Part of a small language model's weights.
Training: a variant of SOAP for these matrices, 961M tokens, 3665 steps.
Each number is 200 + 40 x the weight over its row's rms, rounded and kept within 0 to 999. Layers, rows and columns count from 0. The size before them is the row's rms in percent of the matrix's.

# v: layer 7 attention value, 128x512, rms 0.166, rows 79-81, columns 256-383
# o: layer 7 attention output (transposed), 512x512, rms 0.152, rows 271-272,335-336,399-400,463-464, columns 256-383
v79,101,142,175,211,187,206,223,140,228,222,202,221,133,153,232,189,272,164,177,227,223,233,216,157,136,219,187,218,195,189,212,209,207,215,161,206,165,148,233,148,175,196,205,236,192,128,146,91,229,202,132,203,212,221,142,187,177,195,209,194,194,206,204,293,122,145,195,120,190,209,165,200,188,201,159,169,229,163,166,205,261,203,158,209,216,194,228,218,206,149,225,255,230,180,192,145,142,182,204,229,147,227,271,191,247,259,170,163,284,222,223,241,110,185,125,182,198,202,225,237,174,282,159,113,186,208,213,197,245
o271,096,266,196,142,214,141,183,228,243,187,234,165,195,204,231,193,200,201,154,202,158,236,204,244,243,158,227,221,189,164,235,194,224,144,211,181,116,236,211,176,124,207,197,241,180,267,128,179,156,141,173,289,137,194,148,198,201,110,205,278,171,160,212,201,200,160,179,272,182,204,195,194,191,224,288,183,185,139,227,189,147,196,204,245,184,259,227,166,220,275,217,170,220,244,251,252,227,246,218,183,169,210,227,227,242,154,202,192,161,213,209,245,184,209,217,143,226,160,203,141,206,196,213,248,199,250,179,161,161
o335,103,181,183,240,222,254,254,266,166,209,210,170,240,199,168,180,192,309,239,165,197,149,224,171,165,206,138,221,222,209,188,214,222,246,247,152,185,179,165,294,218,202,217,162,205,157,220,333,237,178,195,189,204,151,203,189,223,271,182,344,180,256,179,187,226,242,222,148,193,216,235,194,238,163,237,230,252,236,195,144,137,214,250,221,182,207,161,272,212,191,190,162,155,163,176,179,226,178,218,162,259,179,137,217,140,225,280,280,214,238,248,159,221,188,232,230,179,98,182,194,182,182,214,262,243,198,204,267,182
o399,080,217,115,191,194,239,233,215,210,145,193,204,127,213,143,110,154,158,152,196,206,182,145,182,137,221,218,230,93,183,196,221,141,207,226,240,256,231,140,215,148,229,324,204,219,246,262,203,198,173,247,201,173,188,234,255,170,142,192,227,219,127,210,157,167,102,205,214,233,245,149,174,189,196,203,171,171,207,178,149,147,144,242,215,136,236,180,159,280,221,149,195,191,196,220,170,187,173,185,226,239,211,212,235,162,193,130,224,127,242,158,150,281,218,166,146,115,238,231,197,155,174,196,212,175,167,187,207,210
o463,119,220,164,144,227,122,213,151,181,273,222,224,228,223,238,149,251,220,149,195,276,209,177,224,273,182,237,190,195,152,205,202,189,142,243,214,237,155,153,101,249,193,165,233,222,154,256,134,177,171,210,194,217,250,208,204,186,169,238,280,215,231,115,238,196,236,233,167,213,255,187,178,126,149,196,171,201,186,162,275,198,158,209,155,197,206,203,243,114,196,231,132,190,179,147,178,228,175,249,195,196,223,293,185,189,203,182,124,198,164,198,205,227,174,202,201,231,262,215,160,196,260,185,164,174,153,214,152,205
v80,100,146,183,210,175,196,173,228,218,138,165,240,232,201,255,221,190,210,191,246,201,233,179,229,218,199,225,117,196,192,203,204,190,186,250,213,200,198,175,199,203,297,217,238,217,258,191,230,161,222,242,175,166,168,207,184,207,271,251,185,212,194,146,174,203,171,183,223,225,167,206,236,159,243,267,138,219,304,184,188,239,152,182,128,213,254,258,169,231,177,252,233,256,212,179,234,137,195,271,155,271,236,195,254,292,147,176,152,204,145,236,160,92,266,136,259,182,247,149,276,153,205,167,248,170,211,267,232,204
o272,100,198,217,226,242,164,141,203,177,232,230,131,212,168,213,212,194,218,200,197,127,185,235,180,210,242,148,156,213,240,172,128,257,179,189,151,114,217,189,193,188,160,187,206,177,168,255,188,244,133,136,222,216,179,173,199,221,121,231,226,178,237,235,238,217,127,189,234,255,318,255,254,224,239,215,210,104,215,238,140,156,176,178,204,263,103,129,199,189,224,187,169,140,197,231,171,203,222,165,209,219,225,205,243,208,231,184,236,242,300,168,197,137,221,222,264,161,192,144,200,190,138,201,315,151,214,185,205,235
o336,097,260,206,217,166,151,218,162,182,175,183,133,149,162,269,231,181,226,211,125,225,213,190,226,134,176,258,216,203,182,189,206,210,254,184,228,171,241,207,148,178,224,189,213,187,205,207,209,198,215,188,222,225,263,192,122,214,162,210,151,284,209,207,207,229,217,162,169,178,249,146,168,242,176,164,179,262,110,188,243,172,192,172,201,105,239,154,222,209,186,190,194,216,236,245,216,255,235,129,222,233,154,184,188,115,272,261,152,248,235,148,272,272,283,254,157,156,161,238,166,211,260,187,131,216,126,150,192,156
o400,087,208,234,159,196,256,157,214,240,190,252,199,205,206,160,176,233,194,254,251,127,233,202,148,188,186,174,171,219,196,181,240,223,177,241,270,218,230,230,223,136,159,185,192,290,171,213,242,161,159,136,162,147,180,224,187,226,213,173,299,164,235,243,239,267,124,178,228,230,232,247,184,173,197,181,136,147,217,270,127,223,185,233,196,231,238,191,231,200,177,220,177,229,230,133,234,187,170,207,174,200,194,245,132,283,182,220,188,203,213,201,230,170,271,295,174,193,205,179,228,189,210,156,180,176,183,230,190,174
o464,118,108,280,185,291,186,212,226,230,142,196,294,171,181,129,167,141,193,184,234,218,224,165,175,291,295,233,187,150,216,167,162,175,216,244,161,221,162,153,160,253,273,212,201,222,253,149,113,181,202,195,179,251,204,217,167,224,233,237,174,147,138,188,231,171,195,246,269,212,191,211,145,251,220,235,215,196,255,247,177,253,216,193,209,203,214,206,254,223,180,170,129,175,194,234,210,236,125,247,196,325,203,170,189,228,131,144,173,240,268,205,57,213,161,193,174,221,172,173,213,199,163,244,199,195,245,209,194,226
v81,092,234,195,232,178,207,172,159,168,238,248,192,170,210,178,197,205,186,174,242,216,252,219,249,189,181,210,226,165,181,259,206,193,244,222,246,211,216,244,147,214,225,213,219,146,185,212,170,163,171,139,243,227,195,277,245,198,198,156,156,196,232,160,126,141,180,181,163,218,305,202,226,254,251,245,161,185,213,166,183,198,228,248,185,161,208,201,200,187,158,173,147,233,205,238,218,253,161,188,159,225,196,276,207,215,219,148,231,268,284,190,157,224,282,229,137,265,201,167,198,146,173,225,220,215,198,156,278,241